config = dict(
    n_layer=10,
    d_model=320,
    n_head=5,
    n_kv_head=5,
    head_dim=64,
    d_mlp=832,
    vocab_size=8192,
    activation='swiglu',
    norm='rmsnorm',
    norm_place='pre',
    norm_eps=1e-05,
    positions='rope',
    rope_base=10000.0,
    rope_fraction=1.0,
    qk_norm=False,
    attn_scale=0.125,
    bias='none',
    tie_embeddings=False,
    parallel_block=False,
    init='uniform',
    init_std_qkv=0.0288,
    init_std_o=0.0357,
    init_std_up=0.0412,
    init_std_down=0.0412,
    optimizer='soap_variant',
    lr=0.00952,
    weight_decay=0.0,
    lr_head=0.0072,
    grad_clip=2.0,
    warmup_steps=200,
    schedule='wsd',
    decay_fraction=1.0,
    decay_shape='cos',
    final_lr_fraction=0.05,
    batch_tokens=[131072, 262144, 393216],
    seq_len=768,
    doc_mask=True,
    train_tokens=818200000,
    steps=3431,
    dataset='wikipedia_en',
)
Each number is 128 + 32 x the weight over its row's rms, rounded and kept within 0 to 255. Layers, rows and columns count from 0. Numbers have three digits each. The size before them is the row's rms in percent of the matrix's.

# layer 4 MLP gate, 832x320, rms 0.0409, rows 408-434, columns 80-159
097:124167147139150072123154167133083114127145153120123127148065152089160149106169127134128086121107062119106115088113098130038168123167153169136124110056105107145161128125081087098111164139090118124164176089085095178124079153138127166127158082
109:112143119111176146097086101159140123099143096117128154110125139193126140145139129125159133174157108120095167077152152097099182173128143188096087093194103144140112125176105117156093134130126140148137175142093129211181169118125179158113159165
083:084108110134154177166165089123131133121150122148144175152126118170091116092115153096193146111135136088112120120135115132124109081118138148072059090072110144091104083128131162100106141079113154161095133103086133151181132134101079135068110122
107:124145111141082132140123119148157160114136112144141079125133179142125126129049156125053107123099120136104158205143147188097111170204110154139150150067084104159071161067115145145126155128111129168167142115064161082113166067114157142155093060
097:154125145125161129138169155136134162079129122107098103101141106116115139187055066132169128124138160070157087140110162079181176087138076132114107159111138121092144148108127186133119074073143132175127166226094084052137114109101102133208143070
100:094156123136134135112130083104106116146186083149098068030105107089097069089119140151125100155140083137123102028108169133149184134056091116154166159105140135129157138149163072113164104113085147119108133153059118158076136123144098119174123123
106:148142091194124126118100155119062134169118208104095131159128154113132104114127123142144129137120178140150122068123115147111084141112146125116128116139106112114129145133091086111088154107148185131102102162161137082209163178127109136097149121
102:072155128181074133105127113153095168177082088144139091113152144084127117155121131108148082087090164091107152093068160099100118189161164106125091111177115136089165150062126141095167120152074150149122106110141130179083166163086083060092106100
096:160100171091156108154163123088145111167085117105107070098163145085118118134105101149117123154102132096175106125130142145108126147149176096173153132138140165132142109126102143057127092103110148151070214117089128095112126194107088177102150099
105:111137153168133096142125144171132126086146151142165186167144120147058143128098172119148080099120122103091157163093130083073097161123167137078095176119124070187141112101124119115131142124178062154161130125128157152113153133166132123068095101
091:119106128131101079124106113154052180132132148167140139122111086064123147080134145115135130100113114107143124137114158124139186167110092110135168155119111124095172132195107149109130218154090119132062046079104152152159152103129116112086114129
102:119123062170099086154125090043101135132104157131094103186171070142119106139068179150132177159107119082162105089174085149116093148154117089134123155095106152133158087102124121127131129095127138090114099107096071070175143085164111165146087120
099:161105121156119142100121051156183158165141103113102119169133096139173148101126139161154137103069160142192133184184102145121156108160163105148111130118108130162141150145147140133125140174106138112076159139173141121171149137103085121153126218
083:114127119134133128092089063126126100105152157141106073092139156181207100118100114141143111169068081084142148101157089178053142143117128136127143153140120114126133081061091112168154134128114092175182169112120112129118114138122177181075129129
101:091094151149146106134154099143110182129148154139145147134087148116148106125179159165074133158145120147104121165108136138077156125149088157103115190096163201165132160099118047141064144124060125132180143131123122109101144138172080155162090123
108:157157106068105095146120155088121126067149122162167108120113139120161148119142199162140110118126158000201132083158126134157090150141124104121105145167095124164158125142180130091120162134058155129097174073156158152177117164165151079112075151
097:190090140127113075132079121105113162136167131096053093169141127060106178143178168121139109118136153058091132116117129063129086166099170122069080137155066133086153132141119088066083119149116177143155184103116139212128116148145167172176122116
106:126115136083138143127175067169066102124108155153112087157062171144182152173166136180108175135114140118108142121093217119118078140074111162149126125158179094116106123132151166052087128125126152150143155088190105149089093141149148166091075135
090:079109161150156076132147111138116151146165163146158132118118111115124139064167154158127112143054136125130151153081147134157138112134111118164148100045110170124029164097139110080174133072172123093163129072138133073120154060174147197130122188
098:152137174128174168163044125087107121068112075112162097143121143121165068068113122133159132153082117135114107146209064071142115118132108104152105097137216110149080070124144178126096155146156064073100128168131108064148133094138153125113104199
102:107167138131131109159141113155169139097147146159186128160135174128171050097131122082089126099133178168082151139064113098135101168108069157056145118118111119100131169064131152114103112095109120105127109137157081129152116152132129158078106123
095:163137105128160167089096151113129098085129119098083172095185171163121215196159090131077099096122146207104110106099171093105129127132109122129136124069133134167110156126155110127086107121129122139129128125175136175118053170137117148133161148
094:144146153182127106124117116095106067142137142092129134116151085188095081092141128159137067145144110156093139176111104136165099161149127146083058102110101098116133165114141187167073090105160096168112138121116096096170115147145121100160140123
097:051090074083122065132147086148186127126129180062106141144127101102088127129124148099146133152118155096103171118120164173126141107141087104107139082121128122091114169113123137110138103129160117077158193075131114200174092118109146177160110169
101:127140113112079089136163180117136139027141139141088139114117138116096102156092162114117150125145120102140133108142145153155116085138131112129149104117123153139155063111106059118127171144058114145059164156156160137138148116148151118129105143
098:140165114102135135135105152132136119117190134201085178108104139109134165114159090144102106161135155074080107134152124130086160172124134131174160061138151123123125158107106131115115085173106068189098130163142142095132126147095129133091117104
100:159117100136136146111140150083135134158159140091166137107112090114142080163151139149182097120125176150177106160174087134136154141114177135157135100078031130096147136135122105173140107078144112118145129137135133094145095084158067066136113123
# layer 4 MLP up, 832x320, rms 0.0415, rows 408-434, columns 80-159
097:107090132127075127136134114133146091126044164101119153105139125146105119139138127097075166195133166135137140159141122147121164150096131133116069088130171202188128083160134083107156112185152187136096098099117141163117141114122177152085112106
107:121148143149154123077123087071152117154138111124140129121197118122118126139105149143157120083114122111152187138109139102161138077187127127067167132124113128183131100139117169144045127126169130066122105053185092170189198098145091081130104147
082:125159152129117038035138112099134159113074134134052153120114141115162130144105081181111106121088103123174158114105140154117121121092143105095181164143137143160114134203092106085162075103115111058127175180116108112157119094122145157097131109
107:119138086073089102157137068153181166154185091125108131137136136108090134193103132130094095126118167095118198120170176164102140170202139116170147171116089075134136165085117103104161212109105143093145128145102164108152149131162114146134084073
097:130143096168136068121149110121139194104097121116134109092123159116116112070170123112127155186089140141132161131096135119145098088121140146112184172134129158155152154116177136102117107112147150184206108141188107058112083126117117123159079132
105:127069084114091093102167146110147156196097116138154199138135145146110084118139118141052112154146127180137139082113143136132181129117140118076150144108111101081083135149113217125146151119164103089215122176098187100160104090168100088148122125
102:141047124109117132141163136149127104112155142171102114077169112131185147139159160179089143142122138147079178134153162122180119113119163169138082128111158104120103121168109127159075098128095100152131133149108151201117148115120139133129083106
106:148134140115154148142110112182071134125141144130107136155140183111100143078096132155123085092086170070137147143128147140137151181106158137135180179148147095141166117194133154080157123096147133142138141098191078174136141039133175096142083095
098:138116132074090163138124057099146101102133195127130067120192150121139173129132117138099127083135118100074106091144104190111134119073191148201096179075124159110196101087094166119147110104128119145129143096142143135131110164135122144110182122
110:174062122129123142160055172088121153083133113148147151181192154100147180175144091181154080111126106068076112113216109116081138183148137118165164127127150080104174081140082069114106132114103122084130100127189134120188134151159168150112126123
099:152171153058114207181127164166116161119094165123189104185168118173133186160132164132159143191077187109151123137071123093078126101125086160129123085138120125153183112152120104148153150146175136087075177123224140159141097175132147146152153134
106:082183166155137078074143141196170140111158109141125064161195111131114095150113149081117159133142158118178079097142075202095118124109086132091090123081136114168069200100089171085112089118124154159147120169172097132155146143098110129106190141
101:226119110126102183166132136122151158127124095109105142151078133110182136116117157109177068152112184180156143115170161141121166113117100080199136146141192085102118133125141106157106131115129165108086179141152131147171103178175179170148098211
096:140189117093154084082065056208108154114105143161123152110118078159143057080157096160173175164080146110123112046129115115125110116083165155181137158120140177113108077100107147118120119161156116064159100118125120079126141149167166165112115104
102:133075128128136154113077122136143160133133124065144100131107166078105124087118167128098117137167176126133149073090131080186136161135169035187112145098039149150170109128156162128129130123071147083127141094151203145144142105176172119156064118
099:133087124136145121176149117172203155160173137084132157133044148070122151173089182073098126170114113084157132113125143147218164118114178127113092186128169142167193078155150076150129113127112143121090150111186169111136095136160117159107085078
100:129151133214070132111145126119081113157108120161159177112129142187155078128074113143081098110114070116150111139121112177112179087141138117077126158088111181138107119123053167098124115088073084136067090121137124156115092175111146123183174121
106:139101178116182126106136113120153150154114097153145082111101095125100127137125109095130134118105164087154118112167163133205162146140097125133139104172080116169154091193115138152140089150110092131171089118140032138173100131139147139109146114
098:150129151173089141142091153174117110158114134139120101157099083107087132119112121125055112125154116134196195140125163153153168136114092101101083159081118115147058096106112188131150086112126097169127101117141146159121128087153167239201114117
097:139149131153113094134112110111142109114107136122166121119143084146149117152122125133123153124113128112138149113131086139133110134172137081129115155130191100154109088122110080168165113144132096097116155186202153118079082128082148105139089171
101:130111095190160171087184155161115126095162077150115141087171182153203131121138146170133123147124080115159167150150154129079142134156146156147149159059151089199101081066142165128119177136131101172128111087139128096215133127193155093129126164
096:174111178137127169122070163131142124147086112116070122121156110140105214166100155196088085107144064129084056142112125160130127152126078150139111131159063177141148105200143147117154074109078114109205086097128126149110121081117054141105155133
094:124163134091136200136183136155170123148173110099150084129140141111138103113155131159152126123153118127150112090179107093110123089155097153121086108167142118148106115116174111119138148136103140191127134125124055156116174124181207129147121121
098:074093101177099153102139108136109131111068117131175121139134082137138124121090164142078231093112112116122117176171127119152132137103065153161093175114131122123112153077142184067157090141162102149134192161093057104125144103090170081143072135
102:068112096099124131120144133099114105142138143074078113059147103144118116149114116093162159151096109151159118159090127125138116086112132150128148100159094167096137090134046078115181130168138078133118090129069157127147133118099135136088137120
096:171123126151172125117121131114192140169139114141123146152031151069159133113118115043120135192148187128072105100159089150150127178095174128141114118132066122127101124157150150130096113109141107143125146168159137172156135094108111176130073123
102:105155117088155098159113116151127180187195126116201127103080167186153094057118151144141179111110098119087173118163126149161129148141162141183111106149089135125137117155130115108200125112107150171146143094089144145068099114126149180151122144
# layer 4 MLP down (transposed), 832x320, rms 0.0412, rows 408-434, columns 80-159
099:150160107102081157128104110124119129087077198134115086049150138122111047109155112159177124109152170134107117129169160142196104145109148162178153120196169137120125120173160087121122106184163164151122110145158163123159131091103130159126110113
105:051156136126121186093124114115133141131101117125122132094122111128123139168150137114146125165172061091114118084143177111160150119128080185087163137115132163122142089205114126106112095148184142119200089086114128124141108128121106153115169144
080:086126100198124117102174098164119154102156143157193184148181129142116058170151117106167149119170121100119158126158100153158131166149133124112153085113150149106058096197142183155100146091103127130064112163138135145185107127102135155124062081
106:136140097140148112161063115126105143164149146125111092175111122172121155123111165123134101106164110106134231102212129179092111158185153145172157169084119099118074119095118163082136180144139078143144113144112150108166141100129154054116131125
099:180143126132157132081127126112086164127171073107147116143137139153101205084128080127115163113137116145159141123148160114133090122108124151081119207119056119153086143078180143138159033062142121126146176164112118116120117148095074143129100081
102:179101164051144102114136140099089149134077143105109146131127143207115117123119127192120137144115157166086169155172160155175116159136121131055106105137115150102109152124136126135107182166161123111166204115136166150099154150130121156123119102
101:116224100120158114139140128165093180129155129126122106134099138119126120149156149145134148173141146111090167127102154080131136077184150127112113098133102126089111110119121149103090172069157135151186119126092124036150142133133165156078093129
107:128159130112182134117167113133157123103144135090134197138122092120081071151153167189136111122112086157167115122078091111109154174110149084125110205115145144083099118154079068181163113118153094137177135088221197064134103107122111091176145129
097:160091094104114146141222106219144166110169125140113090063132145103154125134117139136083120073038139142138126105108129161198141141202160123148100131164142129131137104109113184052102140107126105127114175112141118098134116141072106170085163109
112:160108106131148120140100152091128145062155126122129145153152126109147133128118102159150066102104134074117064161163082132050124222105127117090152143101112100134141068082147123120161124089146078086157156093214144108145122147131158123062087134
097:101073139183116137079166131222081068118157166120131088127117140090134110078145107098087077115172120160146127087146162120146134099121125119117044072151120114137106110161161084144182189167133106104173108107141107079117102122182123141130126122
110:058101202142108148060133112185128142129122135133126088119110137098146100099150089129100075081123160109115093143156072121114096141070078109163125094097140090111128131131114153069096113111099139130190147143193144086153137174090126146115115137
100:107179033199125123154126112122102083122135140154095128181102094075107150180146056113107148150131118138111078127094104119131098101087110136164116165143124113106104130129155132180085144150140119170156129111121081163159111168105120132102168180
070:094150140161129120105175100098126071145132141149158090118122205133120141116126132082096115116150119116122149167075126128152156071158155110098167126129084130184155168173137149147131122144133135148178091131130157103150099086164137190083191102
106:093141145134097120148099097121112126134158179111108113141119133115150089194098161129127117144151183131117106177142142099102083082087150134137137155145140112080135097115133150146100148116070172075158169140096161086158140120100122153129126125
101:102133088144115110056087147150114123139123155175192196140105143106073048144092095101102166099128158125130187193064068092147121168117128141123166124178134156095129102180095142151118106125142139134129104154163179197128122161119106167155181140
101:103134116164120092166176121130081154168120130132129128106112104132157110105048098116100127138088065106187080180150126201115119137117082136121167135143130184181146115103126060177126144142100070117133145106126104163070069130094146163170117155
102:122067146169116133100150094148094130133093139161088131107123097089112106139190187106127135113132169134156077124129121137116137125114128145094215130195100156142165115140126116141073104166154132100119098138157102150053133117131084120100184083
091:097107192116183079151147115060099139078073099077133142113162182083115164119036075123106114132166187146163108101153174128133125107117076130145159154157121136113205135142139170193081142149102122125161141163115148120117153119118155130085109187
105:163092191168192132107174117093118092132136163169135112166131122143138101185141104178163135166138069175088111103112063077151113119134174134199096148108178145125113099117174122154135117180112147097091091135121133143156166097123140070161108122
102:095112110111159158124110141051127130113149173078137105104156098123146178132155120123140133127156148079139137112155133130170191058115154091152117167102162097144129146148138109071116129115101135126096087135125209138152114163131104121153101139
096:152138161143111111087069083138192140157115126155199130142184074103123107142121131123150128108123181135150088131148155147111158088163064080159090077125085171131139088131134137136145041136100133123139126078137191102094161188139174134185139091
095:111151171137091116160097119112139087138113135180120225166092107126135130196131125110126096101106130093105137113091117170135107150092130140094092118147147082143095116076130125112092098153129108107132126153179101133132108085158056106100102018
098:105087128136082125105137116132108155109162077142076146126129093109155142135132186127135153093116137148068096096196142124117075142144149153101150186144121160155105135116133089173109095097143084097137123127153159173143153092187118057090101138
104:151110158128190156159091103128087168108101100078121122048146120131146143077115077071152105108111116116129116112083153122116105112087145158084143146124099134122121113114140121108182148151062134089130133100132152149152075104112115106118072168
095:173111077130117123110159085116122110119147142111132143140118087083096175133142090109153158069123164081145109140095093123125133122116138191159074092144104117043142085165108142119153108154130143106097113110142140140166142125067144081090084140
104:136127151177171142197144160096188067165123138189108075057136156114150094195155175080063144110106175106106135140087117133120171106142110159122103131141155157154114166089137038111105098125154100106153155134123133094105138100167104143118114184